Part of a small language model's weights: MLP 1728 SwiGLU, vocabulary 32000.
Each number is 128 + 24 x the weight over its row's rms, rounded and kept within 0 to 255. Layers, rows and columns count from 0. Numbers have three digits each. The size before them is the row's rms in percent of the matrix's.

# layer 9 MLP up, 1728x640, rms 0.0884, rows 1151-1167, columns 256-383
102:129156132118103132135110126124144142149130096095119115109142142126139121100138128102133130149159097145085160126124179159156138105123117163134177124118137154154144164104094161134128125161146120190180133137186121136149159155119106116136176125109104128122115117112133144142119104112122119102153125163166113153144164138200102125081099095095141115130153091113112130127155139143131150112120
102:099118126157131089106098130167117100150139120126166177183119139130137125149135107134146119102156143152160099123158132125140127122150130123122128152096154157097127134141126120164090121139137148119175161106116114146150095150133122123121096060128139108103086113132101115134124151133112118121151125089131078167159116165113132134093136111130186148154108161136151127158116117194121108123159
100:091149129141114138139140122108125146147085113139113109105138137140125121105132123123148164167094151119157156165075141097118066133131134107114119141121094173101124142138098137124123088150107138083140143114111181144122099125088100120132137152156125149153148132102136106105112145106124111148062097077137092175120120153161138098118116100151139120121128069173128093092116109171135139138150
095:093111149129120147131097107149129131091102129181153133096143125113132141145131140161110104142157149119127115170128105088075127096122107117152177104111126102104110142122169116140104142102114179090163105160150121110159148201146122126115149132122143105159146115150104130135145122131153172088113168114120181122104111154121102151106173094149165151106106130155113133148106138123143154143135
095:145112109156125127113157111139145113177119090123141116170137146099085142132164151153132127174105094125099158126122175169131175164147147145115106115120145153120152145154158107123123133083153142129095156137086139140191167098176102188090126101147122177157131134135140147124175139134122094136128095131108128154143098112137122124143138072130135122136164125116109107144081099121167131103139
104:115130094133123120121092114148145192145162138135173143119105116136131157177155109128126145092095132103120130118086101155136105119131143118127114151168086147123152127089157149163154149139107146102127117138114109154143103110104142134145121112143106145112108097136094115099123121124132098147105095114131113169113144108120109114111080136111132135140129100085074137154129151108141142174075
095:124143140129107155142156132115130107151103149119123112166133127114156120082127105143114123122103154147135141118113164136091189134126098114138143145147099092130106116171136115140191102168136134134143137130129143080089171075133107149131092117134171109127138146117150126113147132139128132148090158156108135155137138134158118147091178155085136121083095103109144130118130160098120111075173
134:134131119096141167099093121121109130126136112087119172121123127071063127136139112108103112117141091122102119096188134151118115154151088139128117143106139153103107128115112154147129159156116159107145125128066096115141130068105140054152143133148117109145112134139120127170112129105125114117131157146097116099142083083094185129140125134111117129160138114125123104131101126110112128151123
097:146106148110132147158107160145125099167131128110202113110105133126107117102140172091113140133104107152114129088156122123121124102159150108085120162111128135135122152117112111097127087127099135130105111112144148136128127144114107113105158116082121146120126110165190117110112132117148139150120111158083111142095149112126153105113156121123113128124101119117093169078105133156138142136142
092:128123128126145092121121145129125151104117063118144065091125170102162109114123124161135138135143131085125154075152103056133199154172127112115122143171133105136089087102124119131079143106121111179165122148102085088107126141120139078168122163141123161128146125096133141139131123130161111123126127105083128121120116150128162111108095183151087152121132169102082140096096150091113130136134
105:127124130129132115104142096103105107085127123089119151103135154131097117104081082124185130113120139094133159161112144131162178088119099118125148127135152131108177103116130126074201133103089166135123122109100146115101149103096176168092109181085118104110136114151152162154096142119135133143130101100110164159097153105091128152133148111186088102090125149104122168119124166117164113110163
100:132109132074120137106156165116138095130142104130122089114090112099097155109104110166170131125141127112095108125118123104164144107105147125140123135106134124156083091127138153069152147177112105185106126133145146093136115117082148147123123129153102122116125122067085146159135127158158127149114143130129111117122118140134129107120113129145136101139100106165139113076105113146127150115132
145:127132123149104153149082119159125126165127104112129128161158151141166140127113097147132140144143126084125147134128126126115099090121131118143143108159141122120159144100111131120164115114115113166171118174113122112109155083160115147137173098089117121137117126132154171155116136115132158141114102128156154114153127113141149177085173162119130106127116167149132105114095115140159142128083
095:126144121109104144174112099096137076173130127139155147136141124140131125115132156098105156127142149167131179141123100121128146119102156112105097146111094152121163171127116087115130133105109069113154154096134124125087123112123124107162150127122131137138159146143149157138115108160151162106118115101133137080132124156104111144108121149100133187125126150107141092083150112110165133117112
097:123156102104168093088120141157154126078140099156156143141114116121114183139126146144102133097148122127126138123123131116174123113138149138142157159145145148095149112122144165129110112110165082129147172173123106100115125142180157163126068103124098180149131112118104160112154153154135214132164109160089139106133123125119156089088147141158118127118095120094114103114124119130128124101113
095:130119114110140130113137148137106129149148103102137117139144116146106141136137161120141147128082135130118137124163131104134090113141136135163167109179106067112148131118140146131131133124092110118162142174089134184144110123150102123099108136098171162106166115110125135124116154132131147135175178143146134133193146139066141127122148084159133151089120112090132100117155079112131162083158
101:149105156096167111166165069094090105129120137120154137114147144090133132095117161087082136118166165118109124121175118117158117125104133160143124194127141099105124127125123115085127124097171166119114140109146117090142163128099096123127170100143115105131178101139156118094133136111130152117100095116142154149166107131130151194107126115136190146140146112153137103146124124090127071121135
# layer 9 MLP down (transposed), 1728x640, rms 0.0522, rows 1151-1167, columns 256-383
104:135158124150170156132126128105142132135112164132097109126145112125136115081182123123148161119158155105077080149138174120134193111116144094141125127157155158079103131122108119143103097126094113149149147134136103100133195143166102100112074115128158105139128101157108110094103102151135133117139097159098169148133141163164106137140116138150083147091097091151109112180110138144135089081144
100:096079140110139091131129112155100144098119088137112147158080153152077151146119152132123135131112156133118117110118099138137136162138115159144116133147143152175097118118105094125123104104088152124154121112091134111142114110115090127139166146114127114113122134141186124135120186069103171143113104088087074138158152110093140122155099085156141135129140165147122111133135150159114143108157
097:145141083131137156160116126120151092163159125103096129128135102198118147068089097154137087115163163106175126136146125118141119099083086136101153148157098148113133166121152119108123088125129123111125160150130140123108121146154110099103147139116112106093111111143134190164092128126103088109099125125182112109103113066115133137141110125131145101102120129138163085150123114112141135171091
098:120104132141134117165159141139146153157127095113138133124133110114120088108133094129122082109121129149151114095110129164129137155158131116105137108133140112093153057135145148125132154108152101115135123133142139123140164116117106137139119132141115129120106134122116149163115115131105121133117115146130114130076175103139140128143121173139154149157091200122125178118136140125100105128175
097:128160121136137111105130124097166084176105112135172134149102126104111083134139095106164135136102129114135150107122094109111072166133111093150178134134160152100151139124118120127105147133125153127109169120167146068135131143095153135106108132151120130137155156132131136131117124122147097132135112127120125117104125133142176153099127076106150153142143087148165115126122124075098096138104
105:093131086151129181120116150157102142147148100132094109126202121164121113097143159114155170126148123144125094166102168107135075136149133106109102139173158152148123133116092119082139150130112153132109122180069125143111148134107119135179162138112111133143204144146160119155125167161126165101150164095143123077121152161115124106125131129193132107116125115138106156140132109084146086096093
099:121095139102120135101133149118169118128109123131130132128173178087156110144107140155132131160146075102065178101112148119108111162112164136133136137120144109169146135140138099119100100114158140077136154164097157128125129150140139089120118122113133104063113121093112134117053165171113125141135095106116103103102139119109121143128104142191085129130124158118124171141117107127175162136177
126:139097149098094139119080117167126135137140107115102185141120180111132124124135108141141127092155129104128109120154125115108116130136102138135127139114154141114113126129099125128152163145139137073188132134110149094131147137147152134104114145127126074156113136144149117184154137087142164081143132130153133135142116103153139129122140136101132172137109110115127101120137159131134171130108
097:093140168087118142173125129133121122143136129119081144150146120130102133147110118139136138149130133104148130127138117109123119112096078134124130102105104136145183098129166097095144104100140138133139113138084156140118172123122157070133079104110109152124106087155084166106154087125134117163119119088142129105110148091101109085136166120140152154139149123153128128144176158133165126160141
097:127140097105158149092084125164115129112098146084105122131106126127147127162137132125119112180146143142098137165068144154100112124131125148157103132116116142159178130079107140102109130162125144166143114123129129148180160134127103123120107099173127138141142116111124087107097134123169101078150143119131118122108111148147132116129096096127133145139140121147162125171127111142117070159138
100:157132105108137133146113128128109133127145090104113114151080157119122132121128161162162158145128136088108171121130088154149139127127115132122125094155145121179150120109120120158134119079118159164105168206104141102092109120093145118159116123121141090146127093151153099152125166160145091115160091135146200176138113133098128105140112117128155154099064112132123160158128102117092157114178
099:091139080105092129150128076117096101133115103136141126097112153156116109117157098170117114118130122116127126169135121076138127101149143132160124103098153140151137079146131114113098142126102107130078105133143111128105133120113139128123065099110168143126155136145138132098110130080127071125150153162105113145168142143124132084104126097138104149110107149157142119114152102122116143123124
131:129107142128076125070084107161128132147116110147140127128120165111131153121153101147153126114157149085077156109107123150119131108130097146138098124153153147116141120128105095097146120117116111123183132130085133133096129117159105101139176126154107105123091106107143146119091121097132117156120090147142167125156121104128169116127169130122130124154121127178125084115115130146135128129125
096:136136121144131128095123112111123129102129135144150162153086109147144142117120114104063135096124159150179136146108153143143124139111173133146162120119124139114102136117124129128149160146129148138097155108204152113102118137161140177115133129141133082145137147122134130109077189138126112154142114102155089133156166114142131145116111138128177170118114113111128122139154127117118157168125
099:162152122126127150128084130103130124145153101096115144157144149152173138127118125092112073147122180112121110135130134107179106101150102095134136121138107108140131119128121111122101152126129127161151087120078132160146114143100165154117110124144160140148139135115101118140114127119097109155150133122164108149123156152112146130139158110113155110091081181130157149118133124134134160137095
096:096125120139100117140138117135140177087153123125160123170105114177170102154110070142102145114142102118110126134094140144149152186117088156099145137106144126160128095164095139120124145108107127084156131152112117125159128138128131111081133121085162131113158101127132105095150136170158100100115130111132131108112092126106152102134180135131103121151116123135173172065169103118117098142148
099:114107117168080138060105140168138130153119176118133120129126113155128121167139117121105131140053111132188110116127106155102127100124123155163127156148145151114146153155079121107135162080139134144089146106118169129138095122137127127116135134150079124144145122127141120113109113123120133071127079140109131103095121123170100145080138140108118116147088121148141136127147169105122149123135
# layer 9 MLP gate, 1728x640, rms 0.0811, rows 1152-1168, columns 256-383
101:119088127151094140155130158135156113142156118129126136136112095117119122137158154126121118117116083120114131109110145155132106139140148113111169133147095132140156099105111128115068136169101141130107158131150121116167122114166079116107161120059131103157104136140171168147160103123138110115150161110148125109121163167086113143160094149092118127135170124124112136111119106146125084186136
101:164125124125105097104154174126149176107116138136135155106068185112100089128089120140122104114137155159138092108149118151123130145124153126084168123109075140137138112157091151144170152143110131139120127147143065169145162119161167099145136145152119124136120144142134132164122111151141104132107133149129112128116141122104128131162162141130124093153111178113159098179165159099102152124109
099:099147169111133138146158111132131101132146090122130157117113117136116151132131100120145161115130148154112093125125101094103095086140109122106122104158147134147174113117193131103139125103106129110138104095105130109123158093127128135164153098128150109167157135139126100132163152113150147109108153152141141108143175139097091176177186114159117167146116100120151167111117159150104141120128
097:122176168142130135114103079110132176143141174164113146134118144109150118141109107107103082146116138139087159124115113144135148143148120091124106126159091112128113096130132126121129159130141102089079156165124117118131137073098113137094117144161140081148126153116127121130131165168156136150140151138140120122117126122110103102158098104226159119123105163134124154156133098100149146095134
101:134137119158121111149151131158116137102117147135109154142150128101142160109126099118103141164155143126132109166138147097160161114141139131154170111130156100124143149150086081108091137115122130136095163133100150169124122151136144141147111138142156122151141103144104144172133102127124102095124129131140106130144137104115110132144121126130116167108095121153141163152127093146148151092080
096:113147065122135095127172097120115127112133145060117118120140148126149123090119139130136096143170109141107145165118150093129061116140173119165126143118081095097107158126115125118102164096113153121129163130079154152140133162135133144160111116116150069133143114123082128107107115142156142133136128095114124136171152148124152143105152121108123182151133129179124110181140091133118163136145
130:109135124157173130185160118120135125138137147178130079132136106168126097143113129128126160134112143149147120132106132159133134113131164111099115098171108114137158097140154123126127120101161112162074131174166121139112128140143108157131128140095126149110152124101128128073122126143122114152117124116113147165113152180135078124144118105145143108117107122124155178133148070145116105110110
103:125146140140132137122125091102128135153150162150123106148131129187102138103118120137153085144126167126134101126127126129124112175101122148118176134120145120136136106097084146145118121092101115128107150137113151125175114164128153115136112173129131101142132145113147092141097123145162158118163155138144126113171174125179130151147140166166135148111160158130108177151130085129136128109162
094:174161142135135149145119138120160123149095130142171117149110128158136124104124109105155148085119135146114138129150096132116119086105141126131135122146112114094114109173136114146134122128116126133135125119135116093139193109119106120102122128119139122119129124087115102102128097136127116129144144113185168123119151127114103150119083123086166143144161124136141115134167093074118161098121
103:142141150134119133108130177146107124165128092141149146115125152116123158113148137111125201132180153136136147151099150168124149126160122135129150212103127139159161114107096097116147157118144125125151176125118095142139114135092075109116141151087114094130136132148121127071118102103130135120137118083128105132099131143117126126121131116146121163139089124152171194126097122176141140105097
097:105095109157159150124147131119107104078179126103119141137139148119132134116147116118153122119129138155107157107184126143117142140118114136153108121092103123159186101098161128107105137070111117141119112133155170101144133089083165142103098128095153106120156098156099054129131136147146117095132159165116124109141151125075161129148127165114155129104106132130154103130096096161143120143111
127:142133178117134115158113140177129158149146101135098148142115158135156147149106098134178171144141130104142140104119137120129128129108095131152138125152129102137154138117103140064181113145120095111187150124149130103114162102170109147135142085125109134102107113134148173166109158116161153129132097127114140122108126102126139149097136145158129103139127158181111081110115116153164136121093
096:100102144126119107077125141141121138117120141122140155125135115143132132103170142131142138141111153160171143160114141130093096129156118149131140157102184143137142113143135133162149122127099141163162182127112139144136122122135137135099163123096117160130126158118162129129155078123148131160132176088117133135136118120073112109145129167213119080115125100162103116144083111077104155117168
098:118172137099121150144111141153156119138161145141082125173128130150099135160097139122092108183116130131136128122107143164154121118152139111104109133169096101166107143103150074160162137116092135150073117111121125119132096179106107157121104093164154119137091075124148156147137151142146140118099143173133100156091181183105124113169163074143116132125109151119109158117145118123142143090157
098:158128143161109126117105141132135138168119124114122121147102144174094150165106124142111068199105138147181119107127131117111148129146120118167154154113183145156093138093146124183105153101138083127134146108109104159117083126110120142113145155117130135126139143084116103164115166147109121178151087157089148133145096073093174132137123137147141134126118152154146154101082084123125172095127
096:159126124112067150150138125145161112171120132118122110124116139103112122126131143124103173100152130136118160113145090140124150119098140148146153132106112169091102136142146085111095120136113120120123111118076120165111140142143177165135143139156168140136143112140151151099108129126166133163158146146147168096125144100096116135160135085170138154126139107145178104184107128092123113129128
097:119145145148125138103147105105127135131102117154146085150149103082070119106164102141192072142135093120148161106125148168123139151136158089158135173158103137144107161106158129129130150099097118135145117094173125109116110115097129114119120136113117141141124112127138159113121139127096126106106172146151119127122110171072147091137126148116111169142102147125135114121119133147135109112130